config.yaml
num_hidden_layers: 13
hidden_size: 192
intermediate_size: 512
vocab_size: 2048
norm_place: "pre"
rope_fraction: 0.75
bias: "none"
tie_word_embeddings: true
init: "normal"
init_std_o: 0.00586
init_std_down: 0.00359
learning_rate: 0.00864
schedule: "wsd"
Each number is 500 + 25 x the weight over its row's rms, rounded and kept within 0 to 999. Layers, rows and columns count from 0. Numbers have three digits each. The size before them is the row's rms in percent of the matrix's.

# up: layer 8 MLP up, 512x192, rms 0.132, rows 220-241, columns 96-191
# down: layer 8 MLP down (transposed), 512x192, rms 0.077, rows 220-240, columns 96-191
# gate: layer 8 MLP gate, 512x192, rms 0.124, rows 221-241, columns 96-191
up220 108:528471472550488508491508483499495484522454509490491444459518512480478469521491558476491484489494525441515475472503462467468504480503524519562473536502459523477447456492494526488509467500508517525511512511467510497480482491498504509529483498480484480520474540483517488486486503494511491507
down220 113:489517452526473515551479497521508512448505508488501487473506489516473502480447549528525511512484544458524524474507506480510530501502537508518492514484526531471444476512466503497497484528469478523510495472482513524527483453474487524473505496492437461487476465507542487464514470501491528484
gate221 099:518478524487498479526477516484490443472453500519476529463521491521461542521511506486477507525510554572503518524485541482502483536555469545497490508510570514532510496490488490516492472532484495455523469511466557468493532530502502473489480528507508515534458513468498522502511538516505477509
up221 099:517512514517488465524521494486494480500505490501541525532484558507459505495538498513494537496526494477482511519508503521516469496485494513477446511496546508510543470511572525489507502534491491491489504483500480478502535500480496493477516526519505484502559496466508499495525513494452529500
down221 100:509502499522469520482467481490496485482486538511478519515497543542507546520531484483494510505529505469483477537491482492492551499505472534503492515518492462514469524465490505534494506513506463467469476504470512526487489509521483502477493465499528491517489488527535452472480469490496453473
gate222 113:518499500505522502541469499506528516526511497450517535516530504532536530509541517498474558484500468497491522472451511507516550494517519504485533499473484464514500518516516533536482457475474501507526482468476476504483528557531462472492502510504502467516496507508532497467471494495514518519
up222 106:485460502522518515556492459503513496477491538505494536519501500525492493515489518515480512553460497475496508496473502486490445498492442448517494451491505530525528488543462526460453465492531539504539504515483515459489487480509492510488483459495536501527497500473491499482527460491509511499
down222 104:524501513530519504470509510522474483503511484470484490472540473554456495502479519489521468511504476486436496531518498474516521510516469459495468507506497508505494543454479516514500514540528503516485544526529514522522548493516486544486499461485486506512501497521497552471511448489512463469
gate223 099:489524511496532554555519531494533493521474502485509495491523503492474525507506476536470549493531493491535520506443485494486510442463509492525505509561498497518470505492521486494520509467485463477516484471520572468535518529470490482554477490498506489472499474477510480484522493478487515499
up223 100:502473489494474524527480532525544516505470504533502461525520479508496478476494529462504519508483501509486534516521511504482525481499482536511510507492537539476482491531500514498485523439530504528524497506519523433461506550476531542480497492493536511507507482485513528506550510474487483466
down223 099:497511477505485502493497505486494429516492471488473549513509491513529491500515499521488486493508528495475496515484490503487485480502470516479508450531512550471485478516509503490474524482533496479481458513512438497492527497494508502495514473509473450557485502494502461469456485505484497494
gate224 102:483488539503508487449460529492480488489514485464497496502527485406537509510484529505502533500519492497516526463491507472499423460510471546510548486475525520547490475509481529476503497495544489491541462502488471508464531521503468517468489511532498461477509477436523489475481504486488512485
up224 102:494512501501483490483502499515490510513477493469515511538468499481479534515503484508527454491465495517502476462523511511516462500491510508489492474513463487505496476512499496490478550488504446520537492480515477476455471497476434495498500511467439492475524528519491467556480487499464494503
down224 102:558537507500498523446488495498519474485488501477475504551511518500491485501511502441563477506468492481560535488451519504516492493497483502502475508510466468430440537514525502524508490500488486491519508537526468536494460504504497452483521511513488515509512472516511509554468469505496516495
gate225 094:508542506525493524495526499491499505504530488471481533490441572494505499477540486477511500516462490520510473485509554488478491522500493517544443494508508496535525518557484443529507501442493487503545481509518506461510484474534490480535533542523510490505530474548486522511513522486467481551
up225 099:488473467497521470484474487522479479495463522518562501461460489498486503485468504526477467493521452490516493488462566540529519491497491483476513533489524496500466506534489523475456496469447474482489487504524458522518544483524477500480484518471459525495511493508502532478516519515477505489
down225 099:468487464492469480508488511505466523501444521517529520470511502492490509509538536493484551524518483518503469454533467486440497483474542471525508535501513520487520493487501519497499504476510502446501457463483516472479503527455497505502531468503497528498517448543458493473542474487514498512
gate226 104:481510521508524514503480514484485462488524480518527498512527483504548535479488505497470470553526485525527461499493480525497472504483503518512476475481446529509495523485514484452421534513452540526514447482561507575464495489462503510532513488503483512505500492512506506509521527512532487503
up226 099:498504501521499502507549470512532467474495522488529515489508474492482519472447538522507543458492500494485501480510484501464517473524517442494529560493514443500538484493488523514530500497520477501516487473500489500526540488526511523459537491498463509458478491453514555528506496462475478495
down226 097:503473500487496461573533456490539497482476527501505514495499470520529523516510510506505497489501552483545546521489505481475513450481482516486571503478488478514476480540478473488476500458497513511513483486480504523542521542529489481458494505511536532451522519506514517487525537513507460540
gate227 098:498493548487541486494574514507500491538487466503535521438506508486552460523488478446545512507498510496535487461539522555480481513528475471525489528495482459517468485473503509465498514500570493496522486505464497514484473520477511496499508527506472517521465445485535510503498494517463474510
up227 099:480494513505574484475523519490490537451511474490510534510508526500493520494507495529523483512486497523513522526498507528511494451502515542523505505521480511488468533450489482494505506520475497478455496468510485528505504530476479511480490512518522501517508474469502476462546474480490482477
down227 098:488499485477472467483469526522505513512530430482562477534467525484513515473480457484479472495520488562557502508490504450497509521525519561504485475495501487545496479528507498477490490525519519489487466491452505514499532525480513474540487518506486495490513459496452452517503460500505500517
gate228 105:491512433510455471511486473448490507478481488485494461514511501500543500455480500506506484549528455515536504537499523496474501503530483494506491477524499502510515419484502503464526507482494465501512514495520515498503513504536463489508487509521535493493453516529502476496503451485523479493
up228 110:499461456464503472504491514497536475484464500480480456500494507483524560512513470507466484448488498490497534465516488491512528554534497513510507535507500524512536522501482505530499513493542493469477508498494503506479522474506511502500478526473494495526493542510482490479508506501475476533
down228 105:539477524482549450474537547486501510471502493500462441491454546492485516495469504511494463495447516472496550535464485506493496491518498510481510509518531514508489499502514501493454478491527445486472443495502525456489490501494480498550519535489481517512461555543499473483518507501501504498
gate229 095:508498492501570503558519478493507478502506495491477429494464482493513472490483476484510516475538482490559494494508486512483476499487517552482491489496534495494487455492508534500454525505519516441492447454459503497494499520468480476503483493502503478501507476506513490466535498507455501477
up229 100:516483519553477518485522517476495476459481479497468504530487500531509539522509504507526506446487497522488465546453470535493469515529494469499523468469489511462498521471442472554517493521532517544535521492507476530451530504526465560520549522479474480480476462475457498487493484484542520531
down229 105:477517476488469478467529499505467460459485503465494494517467516504495464489473504502518516517488505503521470494493454498503558490505529459520528530499493544516544504517456504524483490487477537471447511514484449494452528448483478525502491521505529490473538470473497488537513534516514517507
gate230 093:510481500499543490564470550516542506505486487499482521497472521481515502526505473467498496498564440468499514510517508463558489482503520542532484504527490454483514503438506521470529505490466499526562513529473497490467482495486498488522503523509531470459505489490519492449472468487519503495
up230 099:490513497507504537473473474485491523522532526481478481508485501498508511502535497517521496504461517537552509509490488522498508455458500506497454536485485499490505461481518459505407556541495487517470523548527491520446534493516483517488521472494497523471524481488491510502514530543524487542
down230 101:562524462512504470523518540516494554471469505478523518496506547476487496528533483492509509518526487550507529500483468492505477480521479482502482478468524466468502492528478517528484479516533487500560526514484488502497505506479523484473523504517489480545496523496533494502498470495508490449
gate231 099:450515483484463470511516513484483513513511472504497481488515500507463486498492523480542517523501507539469506561501510505521456508477517497529533509537481515507426473454487477498486493492477475465495511477478507504501452491521523528538528462469482497481468512457489525493501523457491457507
up231 091:494501528527478550530473504488511514522511500534522533538525456482529499491474488476484549494465463500480513534474475497508506516465502515521502492503482504449460489487492483452526482565495488464512481486514537485504497508512481525521514468489492482531511512543534505495510477523461486477
down231 095:508500526534544532503517462467502472462493546487520518543497456466522502508504482534491506497501496518509506483535495469470493502490524496488489478468476522495503449486517501455500465489519500533512503475489465498524521460463553508497519532462462529491518518499506493529466522478477476497
gate232 106:521486516498491524533509495509506526467447505486508465448487511495553528494485510498521496536521522513500540490506505502498557481483502527527526467521497485467486472495514515434481458488512507507531459467521487457501497484507497544495472516458485518474524497450492492539492491508502520461
up232 102:490531506513485486493497490466524490499552535517471480512484504518485486519531510505477520483468452482522541483558472467524462567514490507470500536480529500517520511493509484543531517530466527505520543499424514476504493544498517469519530533501503499478521482538491475539503471459546505524
down232 100:497457520512497489497508483516476493498479507519524461483491521536538459492471518494511490535487518507503478496510523488472513480506464468509502482510507501543568502533505464496519495487534460527520506575486487504531538488495484508578517501491495528490450523478455465426450521471550503496
gate233 094:507540564489456489469557526468493538470518515500553514534491505494468566512540515482514513488482521543537463515491493474474494541515492465492498492494521478517512474511535501510473488503495540490500521477535495476479476488466483507514526506547517489469510486496483500524469556485534494501
up233 095:516453496528503512523524502463495501532509519458487457536499429482526491434530491481456505512490520520485505522490497488475539459508508540518517488441535505486493523506456515473530494478518484471505488445498500485502493519486481481538484491517470496483497508512488513493484518486466511524
down233 099:470473502483513526515476513500492490505530523463546454493489464528492504445487496508456554497488493503500502487510499447531532505435528493505521469514492521491447540496466512426529529481511507520499506468538449505522502477451495495519501502463450511454501501516485559510471471507515502522
gate234 109:466539523514512482570451502518530523504485489500493518535494506506498513529474439479489461492497488470455490477483498460511532502476531516478522507504523557447495510491518505467516455491544518547503487504521531483539524506475542492497516512464461520489484523548560516524516517497508502485
up234 109:540508523479493471538458491507495499483513485514503528581515525445477467505515501493456536511484487512481486527524502456519478511496499478493496493499493550504487560502523556471517467479526522505513535557498511504536496459474483524449549483504525515468466526530514517478501514492497522520
down234 106:513547524478491458510483508480482469485487458500508552499490510504461512504503465489481548475497511489445484472511509486517496512514521502528519507507523523487477507462478494506515458490505502494467504495477503508492501485521535512452540504524482488500500512539552466490523552517494503468
gate235 099:540531516528495481554498511453519518502476492504516470539459514495447476474499482515529498506524497515496504526464503512494526495499470495537446495529505471504489460503536509445486466486483499541463518469511510497492494485499474508528542516517480535494499542480525489499534470558526531488
up235 107:473504507483492496513490519481488495521513486474487517527486484507474499485536549468426471485490484560517515549504528506502528485518512481495478505476493525471505498482492490522476466500450454545501516489485507480510460497467509509512509542456488483473466523463473552456480471558525467508
down235 105:505512538502482499475499540471546496528499484525507491504425495492422519478542526517472509516515486529512512535518512497490505491509497477504499501487498473511496525542502447524503520492492494470498542502473504502524470478479489514488502479507538521496477511465502538506521536515514454540
gate236 107:520486493496487494513453505493509508523474500472476476515540463479465493507514456495488476501513532494491477510497496466507532518542469481541490502546526495543514544510501506454537535499509550469480528485473450496515465489543477561502428483537469472496512454471451505526484505515528490465
up236 107:516479517526527430447482483519532538470479495492493506472522532467510529489475495491557507520501519499543470510498507499507545455495495472502491455481477510461519514516475510467477536468446471519547489543490431494507494495517479527511454466521541474522453491511510501506528495484510487494
down236 107:514551493506522486503490473473505517544482549527470510473502492460457512522487508510566505516495517487522479505521499533497501518471443473531549467493491502472502475467503522504512498452457532495518483500540460516496467526490507509480488478489513549477462523488506485501500479472551492468
gate237 105:482510524453469506534501508521517461525520507467519493531508485445519513488500484541436505443486480523500476524506449476448515511455523522472455495466489499542550496517479491484483479502496495527486498500481490528507507503484548472526478495502514466485509509521494470462512475558474452490
up237 101:503496516492487538518523535495474519511468507475500549512485509503484494471496524552475502504440524510508474499522451519515507516506547501497510484501464497516483506490531453495524545531502446558437541498496520474504513487447514481531525492456496489464513510511441517479481465482513506550
down237 103:521498467509516517484496452475467543501490505493471524522482507462518518447459519486458473508481494541523523502490467485497521488516530494494506556475482498535515511502532498465501510517554490488498458508506500486482510499489531511518466482449466537505489512493481510496523462493543484472
gate238 099:466499523491548493505478503519484479509481472536518481524542552553503505479527520517510524485441559532510561510447520522485522544493503516475507512503461473511569495508454480466540522493506519477498503488508536516511476464486536522493470544510504501513520541493508449470503494474508500449
up238 101:455476513509511491525490434482531488470521519483556495483528544507502507478497495484519511527544479476475517484471485506517496498499517479480471476504516496453519489529524509497456533504495536490475483475487507515543429464489449505549467504497504461506508516503495507516501498448490486474
down238 103:478477529521479508561463445492537471540557472533479500509496494528511515505505518498504553481485500518525516476488480524520478543486475468494531528490492495526534480517506478470479533458520507487492500537524525492521465509501521475462504535543501493480518509528512513437439487486487538484
gate239 103:487500478506475548524482512444531514475465472514499539531482484510457519496490510493496459475500532511518487470522557513516478516481505464505508501514505494478463517511477494479514468480508498487508500479475503515479491496478490504496499525529513501495529506536480477502501528497576501487
up239 104:516508498492460495497490527494503523444437520529507502492493480476498480508509524464510501499474494508470513514526555510492496502515521462492496536526499467522470516508536551486533498473462494524500512461470490561510462541483503497530480494517525486514512494478522516518503529461508487491
down239 103:508449487487480491464507489467464509476512517527488479506482516464481510495481502445494495513465505510521523447503500502513489529508504495522493458500506461502513542488534542503464452470513484490520508482461540539497462486531507511527475489510482462518517536502526522480531470520513492473
gate240 098:512494547467457527555482465454499507505498504541512529508502473505483506493476521500513555526497497494496512500468477478506477499496495504523530520475502453502508516531495482531513513523495527527486474490499479453516490517518482517523554505520481518467484481490514459476502483482499492510
up240 106:478521449516497514459503530508485507515536488502502505509488503500510484483458465514473449521468479489494487505532497502512499490476507524512493475466489548487493512486530527541479504510509454498524560495526554512484504466488466487489507486487487486488522523524502489531454498523510507498
down240 103:491515488511508534613515471466458502540501487499489477468521503487489504465488501518465461487511510506545501507467497489491502484464521507489485530517496536527486486439532514505506502479459518464484546502541465519479511500483512546503530496481456468479543545522486492505476489505480492511
gate241 097:454518514510537519521492472495527503505510499493534529486469523474507453538548459521553514522472462488510495498516439532524500525534479494493517509478486504475504469548487491542467490538473528503518521500491550491506521509520504494465503521522468488476517477444537593533442512503528490511
up241 101:507473502506538497459543521498508521510470505495447454508556514510499555495481470482496536534524576496491480508472498499491509499496534520513506527514485504504503500489518517518494462485519445524486452518510479498493481515519506523483512471446465456520481492479477459473521506506487484516